From a checkpoint of a small transformer trained on Wikipedia: MLP 832 SwiGLU.
Each number is 50 + 10 x the weight over its row's rms, rounded and kept within 0 to 99. Layers, rows and columns count from 0. The size before them is the row's rms in percent of the matrix's.

# up: layer 10 MLP up, 832x320, rms 0.109, rows 517-530, columns 160-239
# down: layer 10 MLP down (transposed), 832x320, rms 0.103, rows 517-529, columns 160-239
# gate: layer 10 MLP gate, 832x320, rms 0.108, rows 518-530, columns 160-239
up517 099:47 50 50 31 58 64 57 60 50 51 56 58 46 46 40 55 38 63 69 67 60 52 60 70 43 40 59 57 61 50 41 53 52 48 73 46 44 56 54 60 25 40 71 54 33 54 45 45 44 57 39 37 28 38 61 55 57 48 50 55 58 45 47 53 49 53 26 46 43 42 54 54 56 54 43 52 63 46 39 40
down517 103:47 51 33 62 57 57 53 42 56 29 57 30 54 46 64 51 50 30 57 40 37 49 50 51 51 55 55 49 65 32 53 55 72 41 66 57 57 43 74 49 55 42 55 36 56 40 51 48 60 45 50 45 66 50 34 57 39 54 45 62 43 52 26 40 55 44 64 47 43 65 48 60 56 48 58 52 44 49 60 56
gate518 102:40 80 43 52 49 37 61 34 61 55 46 51 33 64 31 38 47 45 53 34 48 37 55 52 52 23 57 56 51 54 59 49 43 57 53 55 48 49 58 48 52 54 43 41 68 51 54 44 38 69 35 29 54 68 46 33 65 55 33 60 45 52 60 55 56 39 44 52 72 50 41 38 41 60 17 43 49 57 52 64
up518 102:52 69 57 55 20 36 50 41 52 48 54 55 35 52 67 40 51 65 59 51 42 44 64 45 57 47 50 78 44 47 52 51 50 57 56 56 42 50 50 53 55 60 60 42 48 52 53 63 49 56 61 55 70 47 48 52 50 27 49 57 43 55 55 45 55 54 68 60 47 54 53 40 42 27 79 65 79 47 43 58
down518 096:64 59 61 55 41 28 49 67 59 37 66 41 46 51 45 52 59 42 38 53 46 54 52 55 44 44 35 50 30 48 45 58 38 57 56 40 40 50 48 45 34 57 63 51 58 38 44 53 62 53 54 52 59 64 47 29 51 37 39 63 53 42 45 38 43 47 49 51 57 52 48 58 48 58 38 48 59 43 52 61
gate519 100:34 52 45 53 44 56 44 29 41 56 42 49 29 49 47 36 64 51 50 46 47 57 37 42 39 55 36 34 45 41 48 48 42 44 53 44 48 55 49 48 50 52 59 64 36 49 64 64 60 57 49 56 74 56 45 35 48 46 51 49 57 31 74 49 53 51 55 43 61 58 36 31 46 57 43 58 48 59 33 54
up519 097:46 51 48 47 58 43 46 56 46 51 49 49 42 56 49 53 48 65 70 44 70 37 36 72 53 53 41 43 74 34 58 26 53 66 47 43 38 35 40 45 43 41 35 39 46 49 50 47 46 43 35 46 50 45 40 75 52 51 48 72 44 40 59 62 60 57 53 72 56 55 35 52 59 35 47 37 55 45 46 54
down519 100:48 43 53 54 54 39 60 63 60 75 39 51 44 53 53 41 50 35 64 34 39 54 59 53 56 47 45 48 58 77 53 45 41 54 30 59 49 61 62 47 48 50 30 50 50 53 51 53 47 47 59 51 41 38 65 46 66 53 57 53 53 69 57 45 45 57 56 60 45 39 37 61 41 39 36 50 54 43 42 58
gate520 107:57 49 50 43 32 42 55 42 54 34 45 31 55 40 45 45 45 67 62 62 42 24 59 45 40 35 35 62 50 47 52 68 29 30 47 47 38 58 45 56 58 48 50 38 44 45 51 42 53 46 51 48 46 52 49 46 47 53 51 48 56 48 50 41 52 70 60 71 55 56 30 40 58 53 51 52 69 53 66 67
up520 107:70 35 43 39 62 64 38 37 38 40 49 65 49 37 34 68 48 60 51 50 66 55 33 54 31 49 44 40 72 61 46 49 23 63 48 54 49 59 40 60 53 43 36 35 45 56 51 37 68 42 44 40 49 43 59 52 50 49 42 49 34 50 49 55 52 59 30 54 55 54 73 37 43 45 36 52 45 47 60 72
down520 107:49 58 42 57 49 61 55 49 62 56 52 41 66 45 54 53 58 47 47 56 40 21 68 42 59 39 40 43 68 50 41 41 52 57 40 66 66 69 57 50 62 39 41 52 44 48 63 46 41 50 32 77 64 45 51 52 31 50 60 50 72 46 47 48 37 45 63 72 44 45 40 49 70 46 58 57 46 42 58 51
gate521 099:51 44 49 59 54 21 28 68 48 42 38 35 42 40 46 30 54 54 74 46 46 46 73 49 46 39 37 33 28 57 42 35 63 42 50 51 64 49 53 49 46 39 58 66 40 66 62 29 44 59 55 34 58 56 56 50 55 52 66 51 62 53 65 42 69 42 75 36 54 51 51 39 43 62 50 48 46 31 48 58
up521 100:64 79 52 63 31 84 58 48 37 54 51 68 47 41 62 50 45 76 55 53 46 36 58 53 61 43 34 38 35 53 57 53 46 40 40 42 36 45 63 57 50 52 52 44 54 47 49 60 64 32 39 42 50 40 42 53 53 53 53 52 30 38 55 43 43 61 48 53 68 56 58 56 56 42 26 57 47 52 40 51
down521 095:31 41 47 51 61 41 50 61 47 53 67 47 43 53 47 56 57 43 40 58 50 66 46 34 50 56 65 33 56 48 44 46 52 55 51 51 66 61 37 54 52 44 49 45 67 47 61 47 54 51 55 46 49 58 46 59 47 59 53 66 62 42 54 33 43 38 47 66 29 63 37 34 55 53 40 52 62 56 42 44
gate522 106:57 49 44 45 47 50 35 50 55 43 35 42 52 56 57 51 47 41 75 47 27 62 49 48 43 47 45 54 58 39 55 58 58 59 55 29 57 37 47 71 48 50 37 56 54 44 52 39 51 51 57 53 44 51 66 51 42 57 41 48 45 68 53 45 50 52 52 42 37 44 64 53 43 65 33 43 53 64 49 57
up522 116:29 64 65 51 47 47 60 50 56 58 49 56 37 48 54 45 53 58 24 39 75 26 54 48 41 54 54 51 57 45 49 45 33 44 51 53 38 63 55 36 60 50 62 37 42 67 39 56 37 51 52 42 59 48 22 41 61 42 61 66 44 35 55 39 57 61 52 56 64 64 41 61 50 35 69 57 43 56 48 53
down522 105:60 68 59 41 61 42 44 68 57 40 47 43 49 64 55 60 51 39 75 60 36 46 70 36 44 50 43 48 50 61 39 56 59 45 84 45 48 31 57 50 64 60 54 66 38 48 67 49 37 48 40 41 46 64 60 56 30 56 51 56 53 41 43 56 57 46 43 35 44 43 67 41 62 65 40 42 49 55 51 59
gate523 103:54 62 61 40 40 43 46 51 69 52 42 27 37 66 52 53 58 74 55 38 54 37 72 48 39 55 32 44 60 43 59 62 55 39 26 42 71 51 39 51 53 54 54 47 41 51 52 72 35 58 58 49 56 63 51 40 39 43 47 48 52 56 55 48 53 33 47 58 50 32 36 60 50 40 41 42 55 58 60 68
up523 100:51 44 69 62 58 45 56 53 48 53 49 50 55 49 51 63 48 56 48 58 55 43 38 40 51 33 55 52 58 75 54 30 55 53 49 53 55 35 55 60 42 15 39 65 48 78 67 37 51 37 52 47 49 53 55 43 72 45 56 58 44 36 49 57 34 62 68 62 43 65 52 40 48 51 60 57 40 62 57 56
down523 097:46 34 61 48 37 50 59 52 53 61 33 54 54 43 66 53 66 35 39 43 55 28 32 45 56 50 48 46 40 65 70 60 40 45 43 45 42 57 50 45 51 74 66 58 59 41 66 49 43 43 54 57 50 57 47 41 50 38 37 49 56 49 57 47 66 46 45 50 49 28 55 37 53 52 36 78 58 69 40 58
gate524 093:54 52 48 65 48 33 23 47 58 52 49 38 47 41 52 42 58 28 61 40 52 41 63 34 56 60 50 47 42 57 51 51 47 51 53 35 40 61 45 41 54 46 52 40 36 48 35 41 50 67 47 43 66 60 16 48 58 56 64 45 35 47 51 49 44 39 78 43 73 63 34 42 56 68 42 39 43 54 37 42
up524 088:57 57 51 43 46 59 50 25 31 52 51 52 54 41 34 69 58 63 67 62 43 39 48 53 34 48 48 58 51 56 66 70 54 51 61 49 59 26 49 52 50 58 39 60 59 44 63 65 47 59 29 47 58 54 44 55 48 41 48 32 51 38 65 38 50 53 57 62 64 60 55 48 62 23 60 40 55 52 50 62
down524 096:48 53 63 62 53 48 50 60 57 55 44 65 52 42 35 38 45 44 53 68 38 60 47 53 71 76 51 50 44 75 39 34 64 49 38 55 43 50 48 37 52 55 55 41 63 50 44 50 68 49 61 50 51 50 52 55 54 42 57 62 49 51 38 61 46 48 39 60 53 58 43 53 57 71 56 49 61 57 53 67
gate525 094:59 49 50 70 61 61 44 48 64 43 36 47 45 49 61 47 73 61 56 54 41 51 50 30 43 64 41 46 40 49 46 62 35 41 52 52 47 41 57 53 42 53 70 46 33 52 49 66 40 62 47 41 49 48 34 34 57 49 49 40 54 71 59 35 49 45 49 49 66 42 51 67 50 49 58 59 34 46 45 60
up525 093:49 70 49 52 41 51 51 38 51 60 45 46 55 59 41 46 70 44 46 59 49 48 51 46 51 48 65 57 37 61 52 45 35 37 62 40 56 35 57 66 39 52 61 56 54 50 56 53 43 63 36 36 50 39 39 37 56 49 56 62 55 58 45 44 49 45 50 59 51 31 48 60 50 44 49 52 36 44 46 34
down525 092:48 21 62 48 34 63 28 53 33 62 38 37 54 51 37 31 52 69 48 50 53 40 56 64 44 50 43 67 37 58 45 41 64 54 52 55 47 32 32 69 37 56 66 40 46 46 49 39 63 60 70 56 32 47 56 53 63 62 42 41 44 24 47 44 51 54 64 62 56 46 37 43 59 36 29 66 51 66 48 54
gate526 094:60 54 56 60 65 64 43 63 60 48 52 52 51 36 47 35 49 43 42 35 50 53 46 29 47 51 33 58 57 60 45 52 65 49 59 41 43 46 59 63 58 48 56 71 66 55 49 55 57 60 32 68 47 46 55 54 41 47 53 41 48 35 63 41 43 38 54 53 38 38 52 40 33 59 48 57 47 48 35 62
up526 096:39 40 38 60 69 54 50 62 71 44 51 50 56 51 33 39 52 64 48 44 53 42 63 29 56 67 42 55 55 34 52 41 34 56 42 47 46 46 46 49 52 59 48 59 52 47 57 64 53 46 45 33 48 19 37 50 43 51 61 41 50 62 48 46 47 57 53 41 46 47 69 53 34 54 63 46 55 43 21 49
down526 092:47 34 66 55 47 50 63 31 49 36 40 23 55 58 63 47 45 55 44 70 64 59 48 38 50 49 46 56 69 37 51 36 61 50 58 44 55 46 37 39 38 66 67 61 46 59 46 48 50 45 50 54 56 49 58 50 42 43 44 52 50 49 47 46 51 40 63 44 62 58 41 35 74 43 27 52 59 59 71 64
gate527 096:59 47 41 41 46 42 50 45 48 51 42 47 62 48 73 52 51 41 51 42 44 33 48 49 36 63 47 43 33 55 45 50 50 51 59 49 59 46 65 69 24 50 57 55 60 54 77 44 51 35 46 46 49 56 68 63 38 54 49 44 52 46 52 70 47 71 36 40 53 44 58 50 56 64 34 41 48 39 58 52
up527 093:50 44 50 61 39 43 62 46 41 59 37 56 45 50 35 53 43 41 39 62 70 52 49 31 46 62 51 71 56 55 47 58 65 33 33 38 36 42 37 33 51 72 67 64 76 65 50 82 47 57 55 65 53 58 46 44 48 31 58 43 48 33 47 51 50 41 60 53 41 62 50 45 46 38 45 62 56 39 59 50
down527 126:49 48 48 51 47 43 50 56 51 73 44 86 54 51 41 44 49 47 53 45 48 49 56 60 54 54 48 52 51 98 57 45 42 43 33 53 51 44 61 50 52 44 49 54 41 44 65 46 55 51 50 45 41 58 54 42 46 53 41 46 46 53 55 55 63 53 48 51 46 39 46 54 45 47 61 46 37 50 47 40
gate528 102:61 43 68 44 52 61 47 27 48 49 40 48 67 36 46 39 57 25 47 26 61 67 51 38 60 69 51 25 30 55 66 64 52 67 58 37 40 53 49 39 49 49 51 49 47 60 30 70 56 56 58 58 43 33 37 39 38 49 48 45 40 56 59 46 64 42 67 63 71 62 57 48 54 33 48 50 32 45 60 50
up528 103:47 43 63 45 55 67 61 36 64 57 50 57 53 53 48 50 57 50 48 37 58 43 65 45 45 66 54 51 63 59 53 47 58 55 52 53 55 51 43 50 39 41 58 62 40 60 55 45 41 69 56 46 45 53 25 45 45 63 38 53 53 47 47 46 61 44 39 49 50 46 40 59 53 46 41 44 54 52 52 31
down528 108:64 42 53 50 57 28 57 43 58 40 72 31 49 53 56 57 56 56 47 42 42 63 44 62 50 52 58 58 36 15 59 50 48 36 71 51 46 44 55 33 54 60 43 54 51 48 61 38 48 72 49 57 49 35 41 61 41 58 62 43 50 64 50 34 54 57 42 54 52 42 63 49 56 57 42 41 49 42 41 63
gate529 096:44 58 57 53 65 53 62 50 57 49 52 53 43 40 51 63 59 58 37 54 53 61 55 30 60 34 62 51 59 49 58 71 56 55 52 48 58 41 60 58 51 45 55 63 60 20 57 49 51 61 66 48 50 42 51 43 57 43 58 35 38 43 46 48 53 63 38 43 65 43 59 64 76 40 57 64 44 64 47 57
up529 093:43 48 54 39 44 45 43 56 31 48 61 67 58 53 62 37 58 56 49 52 40 73 57 75 54 38 45 48 48 60 56 30 63 57 62 52 55 37 60 58 55 45 58 49 62 44 52 63 38 63 49 38 50 38 53 26 52 39 54 57 49 52 44 52 44 34 42 42 43 67 39 53 52 64 59 40 58 48 45 41
down529 096:46 40 49 57 56 52 59 58 39 36 64 32 34 41 35 51 44 52 52 38 47 40 45 29 37 54 42 61 45 17 54 48 57 49 59 56 35 56 52 51 40 41 61 50 60 48 56 52 62 37 59 50 53 50 50 56 55 54 48 47 43 48 39 51 41 53 46 65 58 47 62 39 52 44 42 47 47 51 61 36
gate530 096:46 65 52 32 47 53 59 63 41 41 45 32 48 47 37 54 44 60 36 37 43 57 36 61 54 47 55 40 30 34 90 50 57 53 45 52 37 51 45 56 68 46 51 38 41 61 61 52 41 64 34 32 50 45 57 55 32 64 62 40 50 39 60 46 56 45 38 43 51 55 50 44 46 43 52 66 50 60 35 55
up530 093:48 39 50 51 51 49 48 60 32 55 38 30 52 38 59 39 60 41 39 39 36 42 39 51 51 38 45 56 44 48 56 37 47 51 39 49 38 38 47 53 74 71 70 55 33 54 56 61 56 64 63 53 52 50 36 46 46 48 49 61 39 44 50 33 51 50 47 49 59 62 39 60 57 58 60 70 56 48 38 41